config.toml
hidden_size = 512
num_key_value_heads = 8
intermediate_size = 1216
bias = "none"
init_std_up = 0.017
decay_shape = "linear"
max_steps = 9581
Each number is 128 + 32 x the weight over its row's rms, rounded and kept within 0 to 255. Layers, rows and columns count from 0. The size above them is the row's rms in percent of the matrix's.

# layer 2 MLP gate, 1216x512, rms 0.0917, rows 176-182, columns 256-319
size [ 97 112  95 104  95 102  95]
[[129 133 152 124  67 129 132 139  97 112 124 153 122 141 128 160 171 136 169 158 155 103 133  70 118 102 155 156 136 112 105  90 149 146 100 199 122 145 126 113 201 120 127  72 142 157  76  86 127 186  88 116 104 132  86 123 116 105 139 143 157 114 101 131]
 [100 145 182  98 138 161 146 109 140 135  69  69 138 114 130 211 122 152 120  82  88 142 108 152 111  73 117 151 136  95 165  91 124 145  58 151 117 119 125 127 151 145 170  92 179 156 182 130 138 115 215 113 118  85 156 112 103 106 140  97 181 137 100  85]
 [117  71 123 174 200 151 136 148 132  84  53 123 127 140 144 130  86 107 136 141 157  79 119 115  97  90  67 127 107  94 171  82  99 109 117 171 129 124 121 126  91 110  92 144 168 137 137  72 125 140 109 165 150 104  82 195 153 152 128 168 141 161 112 138]
 [149 112  82 101  94 124 158 154 144 150 110 140 131 141 108 121 216  74 130 165 180 133 150 162 118  84 107  74 128 112  98 137 135 104 112  89 152 169 122 146 162 111 145 163 172 159 145 178 115 108 122 104 159 137 128  96  74  84  80 152 154  80 165 148]
 [ 92 117 150 118 123 127 119 150  59 158  62 105  79 124 149  99 133 103 171 164 122 173  68  95  81 135 160 141  79  99 141 120 123 133 162  83 142 122 128 104 132  60 114 148 133 123 135 141 130 169  99 126 105 170  99 128 199 156 142 138 157 154 116 103]
 [167  90 115  70 123 114  87  59 157  92 102 117 136  80 141 141  88 146  86 148 107 167  90 110 102 140 104 149 107 166 102  98 148 118 124 145 108 116 139  54 155  86 141 106 139  93  91 130  60  83 120 143  67 165 114 133 132 118 143 113 162  68 115 144]
 [128 139 116 194 128 131  99 186 102  97 167 132 148 148 149 165 178  87  88 111 136 173  96 149 136 223 137 123 109 152  88 119 153 122 165 161 151 146 154 109 119 114 127 119 153 103 194 122 165  77 182 138  80 198 116 149  64 183  46 131  91 171 141 103]]
# layer 2 MLP up, 1216x512, rms 0.095, rows 176-182, columns 256-319
size [100 113  97 102 102 104 105]
[[116 113 126  66 120  83 160  83  99 187 129 124  90 159 172 150 136  89 144 159  80 138  99 164 154 150 176 134 130  96 196  99 176 162 131 149 127 167 122 160 175  95 194 139 122 173 126 148 145 109  87 151 180 119  97 111 155 148 162 194 167  87 116  99]
 [102 175  94  69 111 122 108 166  99 134 121 128 102 135 174 124  99 141  86  92 104 140 134 143 124 136 192 168 131 161 102 151 172 104 129 194 141 124 148 117 152 128 135  59 114 119 182 129 104  90 164 144  90 127 126  84 109  92 151  85 121 149 153 115]
 [122 140 197  62 111 136 108 105 126 151  99 146 158 108 105  79 198 170  74 108  82 128 115  95 116  90 103 145  91 195 150 101 127 149 143 197 128 129 195  77  94  95 125 130 134 142 109  77 159 140 149 146 135 123 110 186  86  68 102 107 156 113  99 214]
 [117  84 170 126  96 109 114 105 102 108 134 145  99 152  97 169 180 108  97  67  82 139  53 146 150 155 159 158 133 145 151 171  59 162 141 145 150 157 115 152  83 108 103  83 217 125 124 102  80 115 123 107  64 101 125 140 103 144 152 141 113 133 103 155]
 [146 109 118 117  72 109 109 125  99  97 112 188 131 129 140 156 192  92 208 163 106 189  90  56  72 155 183 169  78  98 123 196  90 131 151 118 147 143  79 158 137 128 156  86 151 119 146 147 169 171 143 134 151 106  67 152 201 147 116 161 168 125 130 151]
 [150  96  63 102 127 178 126 111 135 121 144 158 143  89 104 121 149 140 105 108 123 156 178 134 170 100 113 120 104 131 127 114 135 134 106 201 163 129 169 138 132  85 117 181 115  90 109 183  81  73 159 107 136 136  85 161 108  91 119 160 163 103 138  72]
 [156 147  80 138 124 121 114 128 145  72 160 124  93 134 109  98  87 122 117 155 146 116 114 165 151 165 123 173 110  86 161 176 210 115  39 148 139 128 134 109 102  94  48 122 126 142 110 125 135 128 110 133 127 100 179  85 184 120 165 177 101  85 103 131]]
# layer 2 MLP down (transposed), 1216x512, rms 0.133, rows 176-182, columns 256-319
size [ 98 107  97 102 102  95 103]
[[ 85 121 146 125 229 173 129 123  84 145 127 124 125 113 135 144  87 102 106 146 133 133 153 158 126 143 125 107  89 132 111 160 124 146  83 130  73 104 110 116 155  86 162 117  78 127 141 190 103 152 133 111  90 109  86  81 145  71 190 137 145 139  85  78]
 [138 137  75  94 121 109 132 129  84 121  92 121 124 103 141 168 185 138 157  97 104  63  94  49  99 140 151 152 140  82 130 133 130 124  96 146 128 144 165 181 152  71 221 147  96 133 141 102 103 140 117 154  97 127 143 153 120 130  92  99 153 115 140 111]
 [146 167 102  32 108  81  76 142 173 138  80 108 121  94 147 127 189  83  93 115 101 217  61 153 133  97 128  85 111  98 167 153 121 143 139 104 135 118 172 125 138 152 108 128 115 155  90 107 171  85 118 151 210 124 143 136 139 127 132 128 162 183  93 112]
 [127 129 143 193 158  92 139 121 136  82 136 122 124  82 185 157 152 113  96 122 144 129  85  90 100 140 179 134 193 216 161  61 155 149  98 122 210 143 195 114 157 104 100  96 140 101 162 108 157 154 142 109 118 102 124 122 195 152 171 137 147 141  88 147]
 [114 161 185 116 178 140 141 132  81 180 114  79 110 167 134 185  43 112  91 137 166  83 164  92 146 115 147 110  88 124  98 105 146 104 118 145 115 152  94  75 127 193 182 131 104 178 105 125 111 128 134  99  95 113 153  92 104 146 177 132 112 150 158 120]
 [143  93 153 126  90  94 166 111 164 128  48 130 112 189 131 145 111  76  68 130 122 138 192 137  73 151 120 130 173 162 102 121 118  92 156  64 131 153  87 106  70 151 126  99 142  85 139  65 164 101 146 174 129 111 185 135 140 145 132 123 143 148  96 172]
 [ 89 104 147 140 134 128  97 102 117 116 123 171  63 122 108 143  68 130 134 181 146 170 139 175 127  69  94 130 131 141 133 159 114 165 132 139 112 133 121 101 148 164 104 166 115 119 110 158 124 146 176 124 124 140  92 118 118 134 154 139 147 141 127 154]]